Part of a small language model's weights: 10 layers.
Each number is 500 + 40 x the weight over its row's rms, rounded and kept within 0 to 999. Layers, rows and columns count from 0. Numbers have three digits each. The size before them is the row's rms in percent of the matrix's.

# layer 7 MLP gate, 256x96, rms 0.239, rows 56-192, columns 0-31
093:460550582490587527456536501460539462506489539460498507465513574490503533433499467508509449496479
097:559507486464500517484463396499553455567439466446456541497501494485525492409485495485450530496509
113:474507528520563468504687514527485576496482502455506506587461528556525468563502512465489487504473
106:486558598400548446493464519505481453572491522556470466512442495517493543514498468471479484498436
105:465512472461516526524552434474438500593547512507537590526480510544529463513443524417514482528479
098:547562476490552427516520479549534540482440419537603520474554489445476533548445479528587474499500
099:535510486483479501432526529557485498452507464519485533440479499463472435453496529517500419432501
086:525465545490612497412501550573549516562469460573470457533461479473534514581500458452530485505483
102:441508450470546480467464527568554539471516491517507487437487436524549505463475482468469434517492
097:561507496494497493549550490386448492531487405493515476525432529602566484500448489497482489508418
102:510531583499486498527473498449393475482559491536521467485500532557490513494487506418522501515499
104:511563482556497537546471481445444525537500469579523514572490489466518461452459518482475498573497
102:479493476500546493479511479408546541493494434521512547535454517542516514491509509509467497507505
099:422519472429507446473521419475508520526527431519499435502459552499522522518489440422527372507458
103:530511477441496517549561508431478465471530551528453494488531509496524482566483437464468495598549
092:465430546497439459485459444561541526526516507548469474548522525492539482487519486436508506520496
098:552538568502496504548471498548450505517479504433486523509475493507492444448530465483470506476535
100:532538524508517558498516598550444523503503443543535490481516524486470533512527608488545484519544
096:448544551475579466495543497479426413544502412505526525504506395564433559489517545481481486566490
103:547545436481452487508555491465413496545560474496446518480439581512442512502544473512535483502486
107:487487530549450493520390502485531567529522492441479455514542507422455505458510504495501512466600
099:487506494452462517508488503527530487558550416573462517517432527498470566524525514464490572527561
092:440476542563426500570525506445499496458481537464522489544474497551527447541460475547518463534482
099:536496512503521465549521516457563533524529549475510517455559456520536530470566549550447531583532
097:532556603507546553426502521472534473503501573541534524564483475479547465503510475518536439503485
101:558501488485464449511502500480475534481465545454499437485568567420443512490494475480493486462489
099:544485478496550509478556572421462494547557444547548554489487567527494522484471472510528514525518
104:446433539468489591482545491519427463469507523457488571496507480529461509541439529456432503494459
099:445504493468469518532515470512547553542469494463436535478446513488549445518549453485508474478494
099:572528553501528552481481584452469478482498526501452545470556542515460456548523477534531473513538
100:505475389540483502512582520528504481443425474467548527469477415525478557489513467498477475511491
112:478551517437530427526505433453494477486462523552519520510499506542483478557531530457516522541493
101:565493555491493504519522511478459429466484455512478407517528535532497541475425560485502498519431
086:484457520509546597496498579424488452434517498470467490438524447506583484499482436537433461483531
104:440499431479444478469517480544468545497482508557513517455545472502531495473479463447445461489472
091:530514574499598493456456489468502469538500527505475491508498479535465503491520477474554489519503
118:440424545434551476561507520522481505459448499534434520497506481495513462463465422459462522472521
084:432478580439526438538606492505463499508490509534498466515465461564431469472520483503529538516479
091:499455454477459498400486470513522501475566496457482548496477427477395569569493541498479464609427
097:547454451509454442538472507570546544505472426522482519397522465507513536541558512444455532498453
107:461523428475560557490440476431472438502421561550504520595450495516486540568509528516533512505481
092:453470447448505466516490491457399534508465452507539491467522468474463509448503451519451471439543
091:435534481528526576506574495554494454486533479534555498466422536509495537478482523490542566561465
095:551516489458487457522495452500477458483432553559583504540452495540483503477502484530540516484515
100:508546526523493553478485487592473497503489470554417500524543450506497462464499604426393550474527
099:456632500522480439511486449477534511499507418504479485466521520514507531517461508540543560482559
113:526536515405488420574497433478490500468434490529449527432475494460466483463510545496529564494467
102:470441476439570523549456458433511526563471541549490542526557464508554477559572473496489485549511
094:466563498522453488524531499510555514501563480477484486489440541505558490469495501562496465497460
103:544475578536564509473458482439537458468463544455537544511450433496528521384528505564495486505556
094:523511511537473482464468537469482430523511373406499509517413505445474452514533471495534459529475
074:506445459456519574470507473507492541385427452430488521529440499489452569513533562456438452482378
098:480489548461491465464575487508385477483549445484487514481488584527445501573549487545544488512542
099:538482548546468481477493496505539621484480511558525488506562494523494528584508486451493485508451
093:509490508515496495530507484546506570413458562423528514477423481552486510583538477525473426463526
095:509466486529487480567532481533519496429462479459452531540504530582380530477526484512457519576514
099:509500560468491525481544531478464513493574467466546597581508485497476462514477541517424544518591
101:469470511503510525511501536478571523495471490469484582464417518482503535481507511527543552507557
121:461546495520411510511522569501537537557451500513491486478538499529549567506457519488506531481575
102:524534498483521473425528498512502468461548513472551463513466464523424426477587546461508471571438
100:503522473501525413529484525470457502466512536514510461466462542457508458459511466431576440461529
098:473430510473511536497550510395415475507515559517481440502462429423538538488523460430541458519518
102:555512401383466514566466520447531517511507522520500457530526429572437505452491586455530510506484
090:460541491515474436531549562578480567503469552523430475507561450503484498464451505547564494486560
102:483563483480510430500500480522640481449506481543456528510526491449515461453558501487459488503495
096:523542493522554475505444558512542536503407484532420539512552500532477533469558562456512486513526
099:557457471556533501528534620472444533564500490542520486502498479485489498529492528513529449462465
095:446452500499476484511515501480495421510425424464540523519475512482469464562455421548559469554515
100:555541471430518467527470430620432506518483514465499546539516453465512479443471490501458511503512
104:487523456514457493454527459476491452497442470454437539504520521600459499508547436479503514448489
093:486491474421440464577488525422464546454536521559399406499528495450526511532446515451546464507500
086:541512477530491421486524513517480519461545462420513532473430447552462465567508486493503436534382
107:534618494488489572486486444540500517527545487453491526512488546535468506488513549493508477602588
098:499489545441520522462462597445419476446523561527521503444485545458515465430467462516494510540461
100:419391461492473520493514524496506457513428500500479484486486514535499612506547575458467511469508
083:458572517461517489486527548575509439533474457486490533462581514472513528474460486485537468503541
092:491550481519483507551518556470471533557551516489449478505513505530458448541503500478474538480466
117:506497562488499516453458497511415425548471441470516496463440536545427468457522530474494458463507
099:492490499456485487544457432499554568431523478556533545530549569521503504491535507503461496530529
116:561421474518509515569551505549456449512512496473519470558481437583504463478509510532492547479513
095:484487496441457482500512554536454499483469436554474464525480487542452509490507528416474455525524
098:464561545436527480499511460488531520550523486523496425569458592494490474527458508553553514466506
096:527506507511504471449525481476470562466554497509470479560510512422479451410483550559511516500546
107:518516522477525449444467500512523537503413501492483497529532496460481498489516473464516540542519
090:475498498457474511553501520461465462538567540443519456474465532543496543455463514508555506528490
100:583503528509461592528531457567473513503490499458553459471490508490488429460529471508525497536558
096:476454447477575460578469561519443464573592520572480403469503441550491530458468473469495513484466
109:547540435462496517473571475469478487480528516536500517541443541464533552512522480513447524597507
113:548446485508490514511455483480482395515490474500533455561447467547537469500530578503533510534495
086:492485479479513501491517550503426487563595478439522492450441482483481501530480554495465452463553
089:481480434528513497541498485513462462466456501486499505448516423533491517400532494514467458440474
096:488408448474523499493428490410507442461519523501478459496487552519504516515408547558464545570506
093:545418456448518572482529484475531480489495530496589467509552541547499478444537532521447515522517
106:555453473434496509542498554526428468479557495484470543454524544504486590394548560528532523545472
102:475511492515554479517585491455481517513493517490520441457563502549491515501486551473487467564526
102:498562538499525478507476582519459523501543486524416535525544521441446439539450501464458592472466
105:467463520604490563514424497453483568539429540526504504469540492514469516476505493520502456432488
100:515445584469508555463469494511475459466504413514436515457472476547528509509519513540517397555507
092:500539517484436477587483548495501560542526515502506476431522480470500518548508476526500457544467
095:489447489479518488521512481426437515545496443519459446529517487468546533575477619507519530573528
103:467405452509544454551531549503499492482543491479549482470475575504467497514451532448465536505550
091:447544548505484518412493559505525413489477512573549559477560548477532497527479524517500475471492
096:537488485482504496488587527518473501523489528570585445471528498501473535582504505445546464542495
095:509462475521533550433513582506515473439473470508495471511476468559516494443529428475512469438450
102:613527462481540482420526535527508407474499437519485539532429559542489487499513540445557550511547
090:493514512483517539401489560489556491486502491439427485492496549509495504441497500546549495499512
096:477473504506465495562593593498487463477530553488538521525525488467519438550506544499530439518503
100:477480499505584466539570460544500566451552502464508538481481464521498552472427465505414565421533
096:509438459471587437508460479449536514515501452507526556478452467467445462474458514463474452513499
091:502475513571473495483500598519504472548605465455496509452539569541490488412487491484498452403418
106:493495490460473528534479539486480544470471504431491520406563464433465532506461524542453541569504
107:547499528493519433485471509481439512562457488446462459548544532470491538479462528473439521459422
101:458519432409548476524490511563463517575464492485460466457459485447472522462511557580554528483470
078:508461523473524433491528517369428434515608536512525490503504458485537500472490479483593522465533
125:529495480520545540531530492476524563478483480470545468483462519500477518436511588495513565502533
094:601457437575518506464505506498501485512470456467512484461460557528569452547477511486522448507412
104:548517445508445480473457534559525570446504483564454510520489527525521451461502443463555496561479
101:487517593570543426467432482518478449521448526512509504466482480463506440498420510511438433585511
093:439482512441551532461577483437514422477481480506517581515433564533535587547494481553513419531501
113:540539488580489479457504502485466429549567561537450499518441399506434539564446467522513504511470
097:500479465515468483525473586490552468516490410534459508478505457475442547453522506561588512460490
089:500524496471478511441532498522554515508565501492491505517491519424526531506487548532495530561491
102:544526589486510496578550533463543566596494545521447492486501449503515539499463433476507508505373
102:469496545488502499521501555506449491503441391540512516545496458523483530426505412512518475545476
105:468475474523493522510513521478496546557471497471511474508520586520481517492516524405537491506508
099:503496485568501535432498548508491476452517500555493493456437576481570432491484435473525523508417
103:539450571497495541465499440498475498462482517568508393547483554587465557500500580512514525436495
110:483562606403430504501505542535481480565545514499436526481463488501510489456452516506495483479517
099:480627513479557487506559546518481492562545549476491546521523504425447480517467493543517469523519
092:467549533573566524433550519529492495540557497514481568478609484506495517534550445534498530472601
109:467484549480483575465538546544478470519553553546542509548508530485459498433448497435517462597498
097:529470542544569443510493471494503525438464555527492469543519459569561473561553474557526496490470
105:569539469522514443514519454520435458406522463486529476518499467503475416487561479439488553479504
096:590420440488570512500493470432533402458529476445512489511481447537474438435533463500439441434542
100:433494454514515506504553494522511506415548558534478489475567478490501513499458481513529538533551
098:501472535549481533511463565472539561461553451511532459518424532588483479512520503491542442489509
092:487556462482483443538541519507510493432501554448414539503439500508506510525535498521578514514534
# layer 7 MLP up, 256x96, rms 0.268, rows 56-192, columns 0-31
101:572526534495497426441471520485434551468590418515409561467521514478497460494545501467526471479470
100:488519556410544581591460554484520549465577484465483528515447576459484474506497486486545490473532
100:564517526458581572466538454497479492445451552513508530556460543545568471508490548506476484494509
110:520495586461514486481482576478465490596520525550519494468448500494524428535502442508415502578497
109:565519486486413499524539522514503574528498537487521545494581500541578510463440573427470466451535
094:476483522447546483504567489532488546513444412495511457497517521451456489453486520499485508486491
099:488520539533458437540472554550535624437514523522443510538466507478511483477541512405586541459491
097:515480455505458510537449559449513522542516438547548504430534462472508492537494497511495451469437
096:512564466442461486494502508485510490523506564526470501485497544444467479459491436526531464445516
093:516498522499519486465495512466513473546480550473587568465533502477505512498428457509486524495503
098:498502485501563526450513550500509498502492527465520502484470534486542493538531468521488450455490
109:516515432497469594457460508491550500532449575479523423493486497495509528467474494557462450525535
096:541526448479556447568482479520476457482502536491548528500469515472498450565512527493537586470477
097:500528524403575500502500535479492465503612544537472426504558499454527522497546465443510566569534
106:484470527533513499506472537479542524517401437593521500444499457453585506505518465481506499488451
091:470454437516484494533463462514575425517460522591500511495536527525520572515516439443460513501525
083:538454503486563442506491503446442480424539518404500530506443532490476541503465499505459518491582
095:548482488516577498593526556541474474579473483520484495491503523508468547530522519569548515453465
097:488505503584563526442473517515555515526465536465511509542526525442474470457522401513478507469490
102:537512563496533470547490473442481423541557525549410547511539499513458442524543499490514447502495
101:565547490499480461498533449517471501496562475541484561516482518497563430442512501508448522540472
099:551451510544521523502518486533475520501506446503556474423502477483559446440489535483541504489468
095:594527484516499521487543522491584473482525474497473464431519519494525524513421470504504468541552
094:485536524559552521489529437520535521466483504454452496570485483473498518568529565521474505490500
092:553532454533509537449494513457528523533557583502500469556442540489468476522478450561471418465533
109:594485559406459510485498490411454575464517496453492502486556472512461522482475506560500529485547
098:424570479515563555467511537537447497528503505556478442554527504482514515525489527530471545536435
099:525465466448563501544530447472590516507575513510487526493450513459461553460523529460579446514539
099:545519474494484531454549524429561540427542414512498478529514520482473473495488500562529554511456
106:524491563484466409514474388488448492532503474457502542542425477531556556458480485473602497496502
099:492509436550532489436519527590570453586458437451473478474439494522487559529544492496478532498501
111:522517449505422459422431527533442512519526508513529487493496465545557565565526474456487490446579
102:506466506552524534487484522509374448500510427538505540467432429517495495478476553467491533504470
093:466406475459509488539584510499551496552489558459467481564546475471498483489517541507510473509527
106:522457493476514503462447390462528555460497452435520494478436535513446514503490521540524519501567
090:534489472462587467489558495485461470506489529473537553503550554483562484470504476509541439484564
124:544450487484465534504477565495561486592526481542596476450498533478525526448602552520505433551564
104:558512514480557502507486577468427607435452546536511541565485454485511507500496564516541440529549
094:480468493491536505533450466552596417474448481537529561515514540445548514479508557444485486500480
090:565442440437570427555404473555464507482483440513478468499477434529538521476463466489474456465488
112:479492391508529511522532492518507428470473520528498472509483519605536502579532428529466496466505
104:506517516559479559519500545506501495542537518445620425543447544540458477474522519507491465461452
105:417482404477496626500537466476488479463506461496553580481462487563467509484517466500438516456510
093:549427569567562534455504526563485464511537485391484554463505510587469497475486504501438503496500
110:524475484428470494512502437480567502481461483543554453541479563495484479494512573499514478486442
095:561407482470482486551435440459443496529564557514498530536516588552530462469501505503437517467482
116:537547542485478495509456558464559526585480437532521508454500512418535465509559500477491580566498
091:462555477529460531424541529460521485474456416467482541495493463478480548499431481596534470521569
103:497477574537479532528497525560487530512469507481492463496509518540539549504468491475447435500420
088:518516520483456530468505520530529501497448506465514540467396516547511513395483507464537499486472
097:553441479493430439483470456445502492516496492427501480483479549468502532522523413550510483547505
075:505514465538512483525447488516512535556520531494476517508608505530449441520437489523480591476514
096:482489523569486519554470467516467550542450470479565482526490390555535523479558479494458440503569
097:622596484524486543477560508454538516528543485494470483488481499549496512470508524538533524552604
096:513486476573512480509443474489466437528509468490522564455521549527493495434459517490468533519503
101:487580466504566496473522560553574479482412457531460486543515507505511465459501596516506517520495
096:557574542506561467476491536484471507429493487443551537485485540515495484526482438467478589489402
095:511458485412502513480550504533457494475490457512413558482474530536493546453559515490517554485471
116:533502525520548534491465480494483443483534564509503499519492482469448536477496526524500462536455
096:482469538488490457460459457527495503502502537443470467464481535519501548479548513521557469514532
096:418523554494494521546515403425461441497448537461476491518521604489533533518504516540521571521436
094:476464443566463468594480426579570529563425521521512525515511502495483472584507453436529530497508
122:440455486509481503530466504515575461534553555480453458473439499506454553564536500490443463527522
104:580521542539481512457457497556500452509564511470477475478435551558505432478528496491475425408383
103:464518511573527468508555473444416455569497461462583519492465532474491503527536488455425448498494
098:494512500439571515487570501517511442493561460505559447497477462581561538514489434573450519546506
103:474500519519485538403407535535492485514494468481546504505515576504530468537536496509464521466504
102:480490506455566501469492502481482529518484460497442477445511501495486502478528419493520451503547
104:559499488504440431574593464534462544503539503494422541495440485579500454492433468517504523477552
100:525445609539466489466506483496512552518475557499488432463429480495497520486535546421490465524517
097:509566482465436502480521458471552474473521490509494449501452587467466486466472449445472540507487
090:491514479483511530427475486556543511497485479503484549517473486479520549534508462583473476526555
108:561421496515443474482513510537538510475401451449504454495471534472527509529473481503542480504497
102:468515507517480451519525467502567483522437477541522385463508556477510582528504489458522495525500
100:475494476528427477492590460531378488537501530474467522475553497535442537436521530489412527491460
081:481472560509525538530482416461427516456456512458460465470501523581499446520532459527465560474498
098:589509486468541452522508512468484494534463481517445474529461564483449508552530428520453487509501
113:550456449505489483535510526520482509446492550475550483520528463475512450487474415456447547531584
097:507496561503460454525578526465547541563431498502498452492477479439474514424486590490530505493495
116:510451638496464468561479535518480501563525419560502424521479498535510496460496497527518501514491
107:490452477567500523494542532442429463509561480433470562518482486501466474527490498587500547500537
105:480576479573521493479488542468487514457521543460499519502461439431521533525542500530590496503494
099:512535499553534576511444596468544499485482525503504431481532424528489501551509416499527448458476
113:519611514484490442532464527531439494475555586495561502508509498529539493545470491518503514490475
104:481586458471556555550497585492515546498496435487470463489514486512554556483478479538563502449504
096:535533517514565560502556499478490538544536614545521540492489476488475466438557529535490493481494
088:465464484476516554602473562542475475534556496497418476486438462432543501518467503522581456525506
111:475524534413436502482451473515472503501515561491497459547497562514470442479476497443512469532524
115:437446523569527502535541503508426467574482497558535472515504534529562465426508484524452497551486
097:443475507429491546546522431460524501467532496530517485506484566568463471437512522471551540544427
095:511485531486377556505491526542495483509523510518507538587483489488527507524494467537504518518455
099:511551458512489460513485458475538474463557516549497473440523496508511526511446417413533577538492
087:578402470526552461501467410502561469455464432470547525456521496480573475525460530546520552413519
099:529459466473520509553484441542484547491556429481413472488526447550522488462579506536531491477466
091:489487527539515506502560518445480570516554452547470524476504425558593568436490457525508539497567
116:512550420503519467506457534489516477491569505517510447443505504444520492474490548519467495538520
105:514553550521483430482487500507468466501580478541503548484566461461514486478483597499500507463450
100:483534452559469444472606552481429530482577469582529456494483495500440494518472464498438499463492
093:618501486571464525532575457561531483528498517525533517458504486439545465497503487543480474478469
095:452464527501554531466495476487576451520528477526497484516504540476469449569473592458532437518574
101:563574452453492546453550503553531493556509472489489469506604405514465455450527487529463434490469
090:427445506505524565486434595470504530504488522479549476428455489562547479436506540538459513510508
103:461420482486426510475506483546479579424505492508555444446502542485585484456545450533465503503451
089:570489526533506509535543548497497564493552463533551489525504532476457520506423580449531455485565
103:448495521535493507520519474510516514542524496473490475542563485501454490420423456538490475495455
099:471461501432528466520574614472472570547535513539480461508526459497429492500503508565507453452463
092:512478472464422524584558530562576479546507452488480552475499493486531430440482465487439469515464
096:514462542445555501473556523452518544552547549508483464463402464504515528449502445487464482466535
098:437532493500540455532530501463534548465415537350464558489532485509553528471504536538458500528525
097:480485495492501489475466539476498454557452535505508536547557470558530561525425590574483489539485
099:492488493514466482474512479481586475483469486464539518453496506427500502496491523519496563574520
099:455444512472470487531525436514510475484503529421491463498499516489434554477492571531535556515525
091:540492493545455499515514516466499478515529486455482506506491475518429488469534489461460499526506
099:509449558534496453423494497494452574482550475540508513456546511525466503523511466509494489488482
113:526498514492483526451496556462544553503542406531534482475527514488454458498468557545470601552494
103:421511519512454394512520512468474501511563497500519436478580477461526527459554500567532614473592
102:467493515423465491464478412568511533443522491465435473476483521529531459490543543469521542517538
096:482458455544502525537496414525551512407456532485487505525591546520509471517533458505520466471508
093:406521440571483446552521475547510495529526455554478499483543467485470494441535527496431538555420
105:456485568455507497624456484506495556506512532454478465453467541477506526495559466480479533472505
091:499495495470460475435505481485571519543530534549497481533455464499579574464462558515443521505472
087:538446525505455466512508501499523476472464474553512476473510469500470426406546517552546479444529
111:484521486521480459510473569503463484522519486480535464439443530441479469550549506511538471482549
103:498485529568540515460459455479473516548424503562510496505464556527534489502486459471463501473549
106:548571508516470496450536457488507506458569544514438523509484544425530414537531467570503557450506
089:538536512433486483567483444468449544522406510508579626478451484506489519535518500497453448511535
104:496514534553419460473509452566490575469476547489382476541512512498509592479504589484531526506509
107:539528515491483453443508496453410478546543473477458518511485481510515511464503491462483391476437
092:499473462488432484601510513436501521579524473478518533475453452460448509450580519562551487432511
090:442563518443459585489394527425462459531442505505510491505581512506456510553502478507422495511446
106:545517494513496440495470525455524446551491518523521490502530477552490498506422453538475500487561
109:545447549495528457461522484490488407437482517532496495597541503436499476509507554468544537518471
098:435518526504520451504530475512550478506507425525541503491519489510480452591523473472482455487503
098:460470511567417529484462520494482502512495424508497493505463497406481494543489477503540518514462
109:469462512531498502569562435484499517456511493531443460494536514478478517567510526484505485538495
101:496439493589554439508454531584427439445554521555513476534536532564508514548536505420497544559477
087:457477520445491509453474453477470449465486485497557493565502440509474598512488516495454428437538
# layer 7 MLP down (transposed), 256x96, rms 0.0982, rows 56-192, columns 0-31
099:468528476484538500528455466492504480500469437526486551531505510420558521560515492530526497472545
102:563492442532467447515577475581506434497463486547539511454569513534526519539439526569503537507534
097:506391479521439448507370457475497488491525519453499458452510495388434539448496515542530483515529
112:502508495514436510469488535457488487508465437488468567459448535450479472508505462589399513452456
101:504538491511481518487451546476535443430467600496467453408501497470415501548570479549510529538462
095:472496548470434451514523457543529522471560466499453462512535553492586510498486554542547443486526
096:565544522490478499437529461463463423493515410553481511484481550515546440485521492555563462459475
096:600487517548478558530505426453516493503526553477499517514511534495503491468452472554560526504557
098:555434543542474532467522467503532495504551548510455488451467487579533466578491581493526473579489
112:423474489436457478534452474489568517516429479464502544496444495479527453536609525512495484523408
103:502516472458491416504477466544453466424460513500542471489501531521562459422503527571390506469538
111:540510488461586498491577525508480460548464477506498508475526491559526478512510477511528509503587
098:512502497473485589409486525512453570508545549486442468450541501493507457427478538419512415516456
107:443486448493489462499536549489474523502520452531509516547418456434495516582575466439465491453571
108:464516507541446532475529466560533523502503534459479422468423476495536561457504518528486426516563
096:544497556434491540422479558404417505457534495413514495521469496472496531502494426524539459438557
087:389505497550479486559448480535530533484510474451486500453487429535498445573518558477486540548514
105:459469454444554430482529570524492480477491490480479476453557510506565517498492453506465501468466
099:382544524531493465508480462519503461529494468586460508481565508556448549532500504536553523523537
100:507538517476471496422573516477499542399524473433475503494508507453537571497516481547478495478496
099:483565501594530525540473511528565537537482555484422528497485483536363486571472564450486575531478
100:516537531457527451473504510448494459474505523543494464533490548582501538560482469540464502511525
098:569477570521560401542563459440425430514485532460539491515468513498497500488592495412520511512607
098:479540491481463442510509460476559520548431476565499486525542493492501561529464476419446510538514
101:430488513397501456551453588501560513530425490494459514539522462533501529510562550443514567504482
107:406518525473535517469530529519525460511545487542518484539407464541518488515487518494478443534563
098:562491484523457577531499535526588497497434488505446478506511517460515466475523561588566450485478
102:494497541391594420477505516400476449451491521414499477496524490531509517509511421520476501451586
105:440513506540442470557520492544536487506510546572443443548486493505505500506460473449499512553559
094:506488460513574449572493479478454469533501479453525455397524502561544560485506468576461490480527
102:562474582464466492381526516347421566485566555481543507525487496492510524509498487504495460479525
102:467503522372456495464539497507519483559524494400496483513447528471444467469489511483422534525561
113:427500495403493498484550477463500489480485487555494468523544493508529530505536437519495439538485
094:548492472392442499457463475422484529452449504470490517509529511478541452441525552532475479489551
116:487489467457540525422483485409489560411496461449478460489442519557500508483533504572452442531580
085:506464470536473466534483513492518522567557491467487489506477526483476597600537475554507461504476
111:584478518460495541515466468502533580567439585473495514448494539451535491541506577440544466531480
098:601487436483498498425491500485560462510486462515491519375502573544492500446524476488445488517484
105:556434526389525441459496497363481543438564477448525483496510498519506494502480513553450501464505
089:399578534507483551515474487375543529459595553533467497529448420476524519605499509488487485540401
100:547518501547544479539596475527468557567516452446444503541509501530512454452466473487505540458511
103:477458480505443499511476434550533496487468469477453490522516507484521481511521536483499469566488
101:575484547517587459499501533482472547515476521426492459496581522444519476556452506549478480535510
097:475557454469496521585406498485524461449474552503422542500559500504518560521522458468415553522551
096:484493444548534504548529495527501508554515546527471545439542508590471490517532471530507436533482
091:526523477464468523449516528567474504542496427558580440438452505558469532437487489486506438491499
107:506493467535498560527462449510434445465422515506466480530482453480521528532495462438536504527463
093:427548451443504520472472453505536425459468489474468468504506465499488414498531469526536479519558
094:468507500464531509466526555507540505459544483475412511471491519570537502460531478553493465532464
092:477529525438535422485500531494489507577531447465547527469454525500457510584551544499456562512437
097:528499490507436489512481537489532497574449519539513513524552471513487471442486450500485528550423
079:403500440499420538499448358453497511525483506458527439459469514500525470513506526591510487485608
097:499475485458436506554480506514546498531459611558458511447524500476515549551469471495489491510529
091:476453454657486474490541474491461429477546443473456509528458450474494524570507504446521527517557
094:493474575566526425476444525423427436520438493515497478583439529505466451557450417496518462508544
096:487519486494522538496506529467469566559512520503506489526535478506453455504506443504434507550545
094:538560477568427483569496444537518496572465494566503517504509530539520488521515534552520460547545
096:508448506532497484568430525591520479496474480550488513446455501544488469496445563527483515464531
119:470536515558535499480432423549520465546448442492507476435466519506374482456480488398468454496459
106:491534532483520495493436461559581515555484492535483487528512487581477518552455513495527526551473
094:485492502496569568435504576499489507470508525469540467514489441522538442515525514535465467510583
100:452417484590433504494530460483521459568483540516506465521559566486472533484505507495521489546511
113:509568385458466486545417537511516472513491504455572477509526477417556510509497512388522516545443
105:460551447506549380549536459505519534516491470488498549531579476485488495437520522506502541553519
102:465522537467439557524444509583629515494454500528397544478549540450495421477478536514489537493510
106:539480483539431417526448501561526559513439502533402558528480500490472457477486496460545507563534
098:504570489557540477517530455497535469527580570494459479593544526488458503541497492467512492520525
099:546543527466497454492554455475427507446554472494575461461541512466554491455500498548491499483566
102:436452431486533523496518562466453506511501480556482473473513528482509492512511553474496499438428
097:547466510494568483586409545527547499505510542513536529502521478473486495539460509517502405463474
093:538450502494526449473487510532460558494520510588488395409488471510523482510545538485432446578472
100:463428488527444494549474496474543560532498494508546496468506447512444496469429495565594475507544
100:534521465507501534488475513498489545514534552611526553476516510507434503451434535428492533559549
103:495541466500533532455476458533510540518466518485510481544472582511480508498516497516396440496436
107:510466450462450441553493515520491496467463521489486538506486485521474428583485482519482459557499
086:528511454440499445507522464499438495509543475618521525492562487492397529489540561476506500500418
099:546455561525485493488508537469437559520572530535467473521490539522445459554498468450475435478470
106:451508508516500479498513438522567534492525585476466532457545506456589452478496544527441539489565
093:538479440492559568572584479548504386577548484463453495508507532585434516520530542516522504503465
102:504516524510514545500493554429514535452515446493522539529494462486483456513552455534411432557513
105:526554510498506550517427430536561469520455553477518494499506524542503521575458535510518486545495
107:500562439486539514521495433565470453489433470533441539507547477531449453544569579450479537530476
092:527511489479505488468531501533515530519528496456523485458485518432504477538552551482426443576455
111:496494438410519505494523473477491486525497542551504530509493491388490519524639542442433496502507
096:543520458526485507493510536391441470501551492475412582552490529511511474568518466481448480571503
097:406478466563524510497488497450616485573506480491489448525537491479474471537525461447498443490427
092:463547465528470461531466448426474614424457424540530480473512456544476496595482523485455484563458
122:515542448537503500476430545499524477508506538524449487399564471458489554525566506476502516522545
103:509539573524514545547506501547497493472519512512539498522450569507435513504514511463530385575506
097:496499534491568436452487557437445472536443522520574529466468452472512499485517579573505517478491
092:530578519493508444567523403545544471530457445493498456421521529459495479499519516505551542551546
095:540463478485526416510520510438467540515536510518605549541476494556591548474501534510487523472511
103:462464515464558431483454598471421505533556487448516576512443474476473473546517510491474517504412
093:519497446446536441525510557496486560479572451437536520461500456489547567567518513557454521590532
111:445446524495463559567461568487465506522484526504443538504461510372492502562509485430527593427476
113:485463548589476498531540446542490469447499515506424546577545490441459489596473467471567514431462
098:477566487476439466526559409453529497513476472523524520558492529487431497457532524516502516417514
094:417495455477527462499483488495483463571444482514440538495544502510532554489511598495550493573492
095:503476567395540493446508594406466489489596433538473525516467481511527467521485425462505436487481
099:424515434556502486497534531479546473546559543428505493546566536551479485418530524517433557534511
099:536410507582480554595495528479466432529502563459547507529472499530494516554501482489515484503578
087:494553542512554594541498487462506450503509520492441540487495464531543496531506539513481459550552
094:490426505501422500557538528481554474496483445512485567441505541494473530559518507440522550519535
091:494522469535536524508513447460431410522438570530512506500565562467521518496578512522465477557401
097:511449502521535527522432407489456506556479557504517509457493516426486557472524534511510501498525
094:485563454515522507507481464543456489396492550464459514490462475487450528571511561498520515442557
101:464457537495395489473531505521449492545456460487516503516521482519545521421470513511564543488429
093:452451478596382483551514490508461571512492508480445485515503525524452513470501526504497504482522
092:459458509594515481533467531573567488483500455437568486481474505494449462560443535478459462497431
092:414541560542494482542483551492489553477512465489504469467496428463516549564497542560529476502475
097:481607489454565447501564568487495456502510566495573465516539506520530510475479444553528557517560
100:553518466448455429466506502510525502503468557431497526521432496499440503481459504508467491459542
098:509512538495442578529478518464600501475469511542410518508545485531439463459498541454595480517475
095:474466501439496504517494559426466417509523483492520540507517511477497476528563450502463464466519
113:544500475569549447467497476478493462475611427471506435520476500472466520503469479515419480562580
108:519519400550472473543488538552485459578485546498544483468493504468533553583498472479535491536358
094:540562522473615379468514537512464456530528440535437489505530476553558473478471481464490458455545
103:500456579464511473488501537426424505482537569539444485524483424437525472507511489468531511449492
094:470477504516563543504471562476463525431517525536487514532516457506529507403517504456565539476461
101:475493504458543491472532476509527457476533547394502530477530447510514493480535474435523515460468
101:531507530534505468586469383591493483543459403573515522488533534511494473515520432576562535496577
093:448520472499522470552559495445568527510539498475480493454526493516522530430592523436518489568609
115:490495480562465544522481458557473529523501525512441476418476505494519494531532516381490460466504
106:487444463477440494507517495457507460527528442467552515584592449459548571470521529582533492541535
099:445531502514465489524449445560470514483454553539519517463484472533450480539508462522535559491452
097:604532485555531434599442473574495553559473461523543472500476477552449459552500527502540521535448
096:479472454442556507439530490417382545478452452456517473456517434567511457563550509476510494391501
109:514462459499479496531464449429443472527537523512506510400526503502538452530539550537442489511546
096:537530556440553443417595509443498527476568502525532475490455430458483471512519473528488424578528
096:502518561514567550525654539530509480535565443537497461489546482496449526468504457563481550486570
113:436497513435536537472492479516490531484450437485423452511463507533616485526573497481496532452508
104:503501470489561465506474464437409443422538569488464513485523509531524544508514493594483519480451
103:580540575444529499417502586466489506553580435470548488503466504533468478532506505513496532485424
107:551532471436576507496548448520483446450514457500578428498519518525538537425528423550463457463538
106:489507501474479553475519526488527511501510506431477476539487515414530541540526488588514503570467
093:448479549507504551517549550398498474459496445536493535515502515511475557483546513543543431473536
094:577457469544560443525496538509533504535555509504495523424552439554526483509507507441436540548451